{"hidden_size": 256, "num_attention_heads": 4, "hidden_act": "geglu", "norm_place": "pre", "qk_norm": false, "extras": ["capped logits"], "beta1": 0.95, "lr_head": 0.0096, "max_grad_norm": 2.0, "schedule": "wsd", "decay_shape": "linear", "final_lr_fraction": 0.1, "max_seq_len": 256}
Each number is 500 + 50 x the weight over its row's rms, rounded and kept within 0 to 999. Layers, rows and columns count from 0. Numbers have three digits each. The size before them is the row's rms in percent of the matrix's.

# gate: layer 4 MLP gate, 704x256, rms 0.0876, rows 568-598, columns 64-127
# up: layer 4 MLP up, 704x256, rms 0.0901, rows 568-598, columns 64-127
# down: layer 4 MLP down (transposed), 704x256, rms 0.0854, rows 568-598, columns 64-127
gate568 099:530525483394499427447577521492498545530529506479556483507471528482466596520496511546497509490458533490421566469459499506497530522385511417581448573507419564588469478533540555448405462478510553
up568 104:493493461649465499565532437613473495484508485492584486501482565490505441536544455418516485552569445469535473559500443466436512418607484531448550521512607468520443562524513411448473511443503424
down568 105:586595520450510471481492473470475419543406513534500468507546501527404454488469580544458460520482415526422472576554434521531460514499504478557440463458521502491480520450563543506556464486435495
gate569 106:429468473513585491461403454417530485488607480555507601509458494530565482600503438459479456579472543499472570541589528506490469543565479430532464508559458593581489484483492506586536558457514478
up569 112:598454514413381507532582614530530530456408501458590493586562497571498540425460571453551562488528418470479399461477459480516494519489495538538524556492493554535518427594471534485382498460476505
down569 094:464526485511485337567553504542594436444535540443508493553398505453535605494582437485550430545479427430513612496505585479437513549528438440580556503507436447496526504452465483495512416448384435
gate570 100:547550450458543491441504451494516482486512494477497483483455551532463448588557476616451555506565495513522508503446438477452514497498438468563468480575493496575582501524570519576494556510476455
up570 096:521632498455490470514460544529537498443461425395521572558490509475533560600515633432483541533469504519545535508564468501494409570489576406514379612455468589511469505514530449485485538491502461
down570 096:508455479481521579470589456472466429481559490557471570476452479479479493451474477466559474507463546517546493461504517446484445496457533483428599411498561535424558415442422498501494498511414616
gate571 100:402531429515597444415432426420407513491497550548481526492474566474488495562568517461410502511490507501547522592541527554517426465477515465509530394523596453512558439455545577574538511512471479
up571 096:547473487538607451412556467463499554507511415494496445527504640514376529492472505462546505604546493537490391500408544535502516466550504428455448490517446465458517494558580506598440454494443485
down571 099:487542578443473532518470513473483573428519499502469487503555422429546488486551485575501521484487556505557495584532561526479452493525531575491522526467449470506582546493551469540506514461488468
gate572 097:512570483494632361493472501444483489459435540483478465481538487536432442492522473418431535550509460581430554500626477526578504484442465537498474494570539563597554543580574443487541460535472563
up572 103:390428622528481521485536450417475481519605521451547535472490469541582561516501529533548461489600481462457423479461481498399539464565439481558510529520497453437439400550483514567432547403558536
down572 098:582478541476571451517461437471573520479510482460499449478493500462440515547612382380510493518509490507449482562539502557547505533493522497488445479525468481555567508585535475595565441514486541
gate573 103:483382472503460483330484543443450455591466446523420465506497435502552495529479478537441518458562448414563527558495431570528502519480508407538482414334436527550617494570570479513534510553504511
up573 097:532538624519495489486477523547519468431478447508564495566416558437477497456569619462527440602533417531525453519484557503497515435500521551471512531596529490537507433468428596479486371548501537
down573 099:525426442490471550481557397557490475590571531514491516460441492506579576496426513586513506480546560477491502466531403558500524503490597480508500556417550483489525521520559524497457550428526451
gate574 102:432513469599537432484470533607480523479537475534523497492469455488424435380608499537455430602468433491428542443498499383568471483561461561433526512462466503473570443633547528554371531512403434
up574 098:550515521484500452463452462464457460544534467487577534488545440550505596457468430536535510511535454462536482509511442519462528561448542482565526511562476508467478505491445487522518512480526489
down574 098:462433462530557502547455485559531571504558438411442503445522449553524427570461554478489511482567434477380496521500479464581572444425461504419527516489489515509491432593610526542490492491503484
gate575 098:466408532447552477422530504470523476522531494476472529528439610539543536522514437556468463458459504449438561488518480491537594401465555445477539509413533432444492448586501502549551444492621475
up575 095:502519456509526503517534463513538455483390461464576436463393498509523452429488593502535474560487551509386550515475458481558521480480500527450473512551473551503533468515563487505506477533487473
down575 097:567446456565459527474511559441483512490489579479459566465514502569465525572569433453527565553534482492539418493468552484473460514578504540502529462539504466489538471612493515536478469447495488
gate576 094:548508499376492547545547472490569532544525574603461453448505486466484504506437460533374565464504529528454529525505542459477578495478537508524584423429523502548527457499557508483492521515398447
up576 098:453446635452435514562444534547581498482438465458461488416521442443500441473470536545481495535433473597505516388439554525493452455447529451454477478477484587539535469550530583502339528418406468
down576 096:484477535506545557464419453504426525381504515494535452405509550497488472512392463442508587484520484520490537470455504438520469496445445433509436600535546450513450530563466493481564437490580475
gate577 101:510487398523509463477555478568494567491536526546517584441435567491485604523496494508487491385457472432558510466549537459454444520495590552512516523454508508472559522536539487474527462483419487
up577 098:544575464535545438473492469397508555521408310464479528471541528459554503504410530515563589507452513465555502584511495533455493502513534445506440617505458571465455548453581486546467534522517453
down577 100:520521490452389581494478397437438521529544639501489424549530486487580459431487549522469531466502440491435525558371489499563479479443497528496492537505542489574504518561456544573540426488512592
gate578 097:452568488512535441442474487512462573509407502527505515524531597568446532547570531547449537429411588456526537498530443520505518489560481382514571435586476503492494543470509505559501559492464523
up578 100:460563487554530435518389481450500499515407495456508399527508486551494450539548505592591525463448496560546513493424552521460378605580483467488512487526502447516536558493585609460476545407538560
down578 100:575504515507464473531608418523494517557543512477497495495450491535524372524540496485527481526654535597504510489528471512560470546568500501489519498482539505489561452542521531536538562437498519
gate579 098:383550479508614456527470467502556570460549610561528443553419474463459545494472490591460539490466477468494524487423526500524496470528483450539488506570578615499456446594521474520514473474502491
up579 097:422428466442526548424475533536540567497575521529417545552442497448517515555498552477464466522488439439567485522466386532547558462440519489498545523530489521471454455505424461523453491423485521
down579 099:459508647547648524506489514492496421569407554528447520554558450465512451552507430420479527511530535569537492467553580515493452423521430576477538614484621513418497488543497463544470500552473539
gate580 096:503466509515522503492450518478413490534443532505457518413441528506413547539536612523516460495511468539437571483651512569521424542621466493542564546505427447496507545571498486445584519584551526
up580 095:579527536553513521374528491472447480527481486441475510467559547561510520448500469541492507501447500482485520456561519484506506509466540537485561518445470481545351564473462497555537517471439464
down580 098:480466502524466517408488565587513524498402486467448477462533537515568503444448522470455464462527462446428491454483504460511451454485403477523484463592507527466458498501523506403512468320386488
gate581 101:494500455499455447451519443511513566553492543567448497576522612482483493489478413434421515580363439553461585482537496484515533516493454552566525581390462533514478502599472503490508643507556497
up581 101:564523463418496499509479447470438462407524445504461497562479538491445474590502450412478456512434560548523519521505380592461480568507520456544514504446493540551488565436460499494584512532511520
down581 100:503597510486482552462525525521648466513489422545538592467567461459475434517454403557551473523457517475471564469473452460547533445467463496570520521554455537435645562504458551518505497453528474
gate582 110:462523438484498537500530428486569467546530517440536454537453544447476513437487452506546547497498462487509505479480418551449487516485472499466490542485503487487570428419528470539507433332478545
up582 107:541441537524471513519534483533404503548611471566501517463499561495591481442537515590553464460486526506493505468518493438504547498408529484493460413532525517479493578514554572539394500503513493
down582 108:491506457532488539463491427506513609507558449593525505503486526489391527557472465520557527582476531407425454558527510530485569463414446511523461512588480494573554462553502641475446591568500484
gate583 102:486458437449505417356467464501512533510460560489437549525478505522551505480476518555508562498510459468471489509476410507483408511459479494500517457553482555600439482535539534472439517510489473
up583 102:471545488507475527493514448527563488563593487520491565379516562480477431498574472503583404564461490556480531509435607503490639442503482501489536528418453460495525541356477444424512518423509440
down583 098:504492442542436531507592587528473460545465548558453552538578450483455527543522458502536483492508473427513438509451428515463395446526544527569476450405473588483415465531536503503443480493562456
gate584 097:510444417478558522474541539424562485492545642484501532490457515461495440474564430378500564523498537516481534545553451504548534525523478461467438414451468424533523526543579513490541495496508499
up584 093:541468550599438508513455507431442536434487576454530431494615475500509502516536476459562569514576434494586406516576363446597468549537490463551547499567464478527460462527498510448496478498554545
down584 094:384448537450446538477493460532553498415443529541557486439584496544494528508398520555421462517479526521416524621503436546457472503500546509440459559470468431480510618528452455506489482587505442
gate585 100:402495510538490478492459499528526563505513511550513502527505492531525607545469521527418498431486502449536562493437459580502516489490459418555572535475487528560564509505470524472487494493548436
up585 095:524546498519534417542583500491422532514555552435415461498624431522502428487428484472640523492499495495500505459485461462496431498462507475470557525433393487493456599571539561531507514457544505
down585 095:504465510426490534520395469514500514504530487434548472522460530497478415563521435478515451488505453461408566608481472477553537592503505593515505447564517469583603450572400425530408487526532641
gate586 096:456507515497491433535488516521643495421538524397496525521580487487442487452541590515477589484519538525518600475510493501557503491499499424406417507480440424515539577458479514468573499490455505
up586 094:507598559585436548492619466535579547542404509457408482555463459499498549534465560555484502551461519567496461460478427498498419518550451492441447479550491466550496401436599631560490474499522483
down586 099:576491475466450584499490411477491487354522543582597454404503540499483480508450532553461542503508594489506533538423571567458522473528530535517528471521511491464483510539510426461612433530503554
gate587 096:451500480510445383515510562506442525459451545527521497354537472410449438479597516543516432533490407492458499452502523516441557500508493480432532491406364536435531547496471437556511496513423524
up587 092:553486556548543529521444615399430489566592495553549478505543488557498491476493494588514500502493579471513489467580491483447591527509479537481441515543509575558482439594455431436396449556512485
down587 093:504575532476536431455418439609579501541461577453526545510421611537515545474508553446432512489513514536526550484489548517511426394542479494506500480552509461440531473494550507501456499543514506
gate588 100:513452468489518463494500510586493485465473490491499535511394489501458484535530488394514534437500517466479504536567447557523475376508524487473527444545365498568502523530471417587533498511415496
up588 107:469494516530422496540410546405492503590554499573461411472518517509556386477492459516421529531448550585536482496505450455505444528486475433416595556531530513462475565525501486396448488544549490
down588 102:556480490485440520548503566519495485420513463459579604399581529526527464515605472433395504433504524471468506510462561544566470469485573463554440562575455494541509406536497531543555460455457517
gate589 098:484548452436512456524542544478457510490543468531516538414466457466521534540489490419461501592443514481507506498597465594573491409455458481511558533440507471585525542546458519514509493418518468
up589 099:537451536544576490521447484410476491548552545549453476471514564482490455485457436540527455525504539502459397561476510500540478452556511518356472563430514525472556491521538498495460571421577512
down589 100:545515522520510504448509410567573503480586475486489399448501508449590506542548519485570489402469530494462439550607513549459469511581418428506463495483573524430443575514471520463450548527459451
gate590 099:574508529498495442512404467596557538584557510512499524445531550515503404421612385484447482523564501483404537610504471587430543369478486437486529446437469533532517485581502510564599510490476534
up590 104:538521436410526560501530509463549563469467434511508490485545432506527626559467467444508560430409539473516525522527504496481505593482559466611479513552519412543463561474491431493457584464561516
down590 103:535444536429527443456425631506464452435561391465495450477440527468507438479492482503387456551488524567543560474492467538447485480435522458530550552496452486494493441546524478531517495495563582
gate591 102:461543525454493504443528529503490474640459529447455440442532468548498569448626540583438593381522424534476503557598614528498413487522483476503511527509553485586592520467551547605497526488442434
up591 099:575489521519527457547538390458447510582465491495513452391476484516515523478514542623494495378503469492412504574562574502505516487457500510538530514488551562515561506452509498597504488361465497
down591 101:585431484528485601519519510503422629474531551497461459545484454497517431431478479538538506486596417533542494395464426426517464462497483595527580504449502524562521553460491527548482542529470548
gate592 095:521533499519516401500498427469449436528547421462477464552446505605465404469599439605434522494534486583511567541503531429495492549535465489543475564410510495489459476557565537600583437509436508
up592 100:489483449519534480520416529497483523553448453485442559496535453482513578493495406439474531501510439408602529490506464512463501461548555496455537536539449477513409574471467446497434431493422414
down592 097:506383597451523465541477454494487466491526435495519527521447399500487460549477369482466478454488495515499540481543533501519390517515386469599501513486392418559515411535531457530493469542490516
gate593 096:438469553447544490537541400476480590401578514558519557570504488455558430500548395375477540435561559543456372496428470462431509394512459545444573522426507504552510485517519596471542553553520592
up593 094:511506504497513427462506563589503486512509517535470454549533586414563439439513418534626542491538506533397529461515464439463497496481486483474541499408505490510487553417462502447567519574489476
down593 097:500585592511445566450502561490546480445495516482517441575500491471461509468458442595484407540540507529565463518507502539439542393434456440501466477544505515612517497536499536473523527519544571
gate594 105:463547470527493518438488543517497539516386473420456563479445491433506506570511549532437540563520430488499533479551509476535444541459528472525539506474475568467586472510598556466428582520469544
up594 102:424393517454516459432549472523583557471482497574559495616547490561517489579430477507422499547570467527545547555532462551510607534514507560565501444412523511533474521489506431497415521537548452
down594 103:454551520555369497475450583570501564550522476435449461409522526498500441517450447430489498482589497598388514458386399479524485532431533422467506532531496465476594542458494471498541457539416524
gate595 106:438406536446500511560479562524599520485468457475450485499527497527485480391579553479477602455517601513449546480432531464530497506486437428595548453538462415647468487496541506466516461577498506
up595 109:417428545441443559507592492594520517431511578530428480565451564454479494481479516523525470493481490530447547482508472530615493477516459566556510439476472541510554426491420457430542535447528499
down595 106:419499551564596481444447459487480507599551470482510531433502468518538438505526449525545502550539552490525516496585515442500371519431613471476471556525451469500416488514515464448568620542525541
gate596 096:421471526488457507473519466446545503546491508432449502517525547468444378573486483553508518616577470550518496476436552459550515535516423426501549458499462525531517508466505498507461466546593490
up596 090:509508582475504495504504451479532521418435501440491524519523416477496506487469621427458511468527530574489411480461525518580502510512470540480480564516504547509560472537592526469445470573577561
down596 094:428461506513468461450587440452450536484576546550479466503543573549574530509495507460524470522525599521530581563545464474415452543465472516531521465435530473406473573502408528403586582575486454
gate597 103:475496495505489430493466402509548541540492574438494562540567455552524420423535445522531511504472430488470461540517576428467451445514426524476426440564471446518530578595574513536551573465504456
up597 109:460495536580555486545471537463403543430455500508496575571559465489592413403501471474576495473541460488437465503498600392476518413499490447521386494572509489548558444583568486461581448502586449
down597 102:494461481487589533499527490575527487579510479434499480432528459525469422423522560531518475529450603474448444473508513418555494553461502479614491485542448454435469404593590449396474491551533384
gate598 102:494462466420510476452537515569571500557526511520572446596485537600423535551533467448475566485491381524516558492541484619477495525562452449427592510534510562477526490532505446463350470492470522
up598 109:538538473535480470474556565619520423638545567535493448465600514505400454452466550550454509476470408469446483563584498561428541497547457398455465517522447504505450586445545443463451415464483471
down598 099:553431485620370585552469520514483493560519547513576500446503495399565413449447472516499530483557474445596485484436458588533543507434466441548486507519581563432473520519464470514433463554556447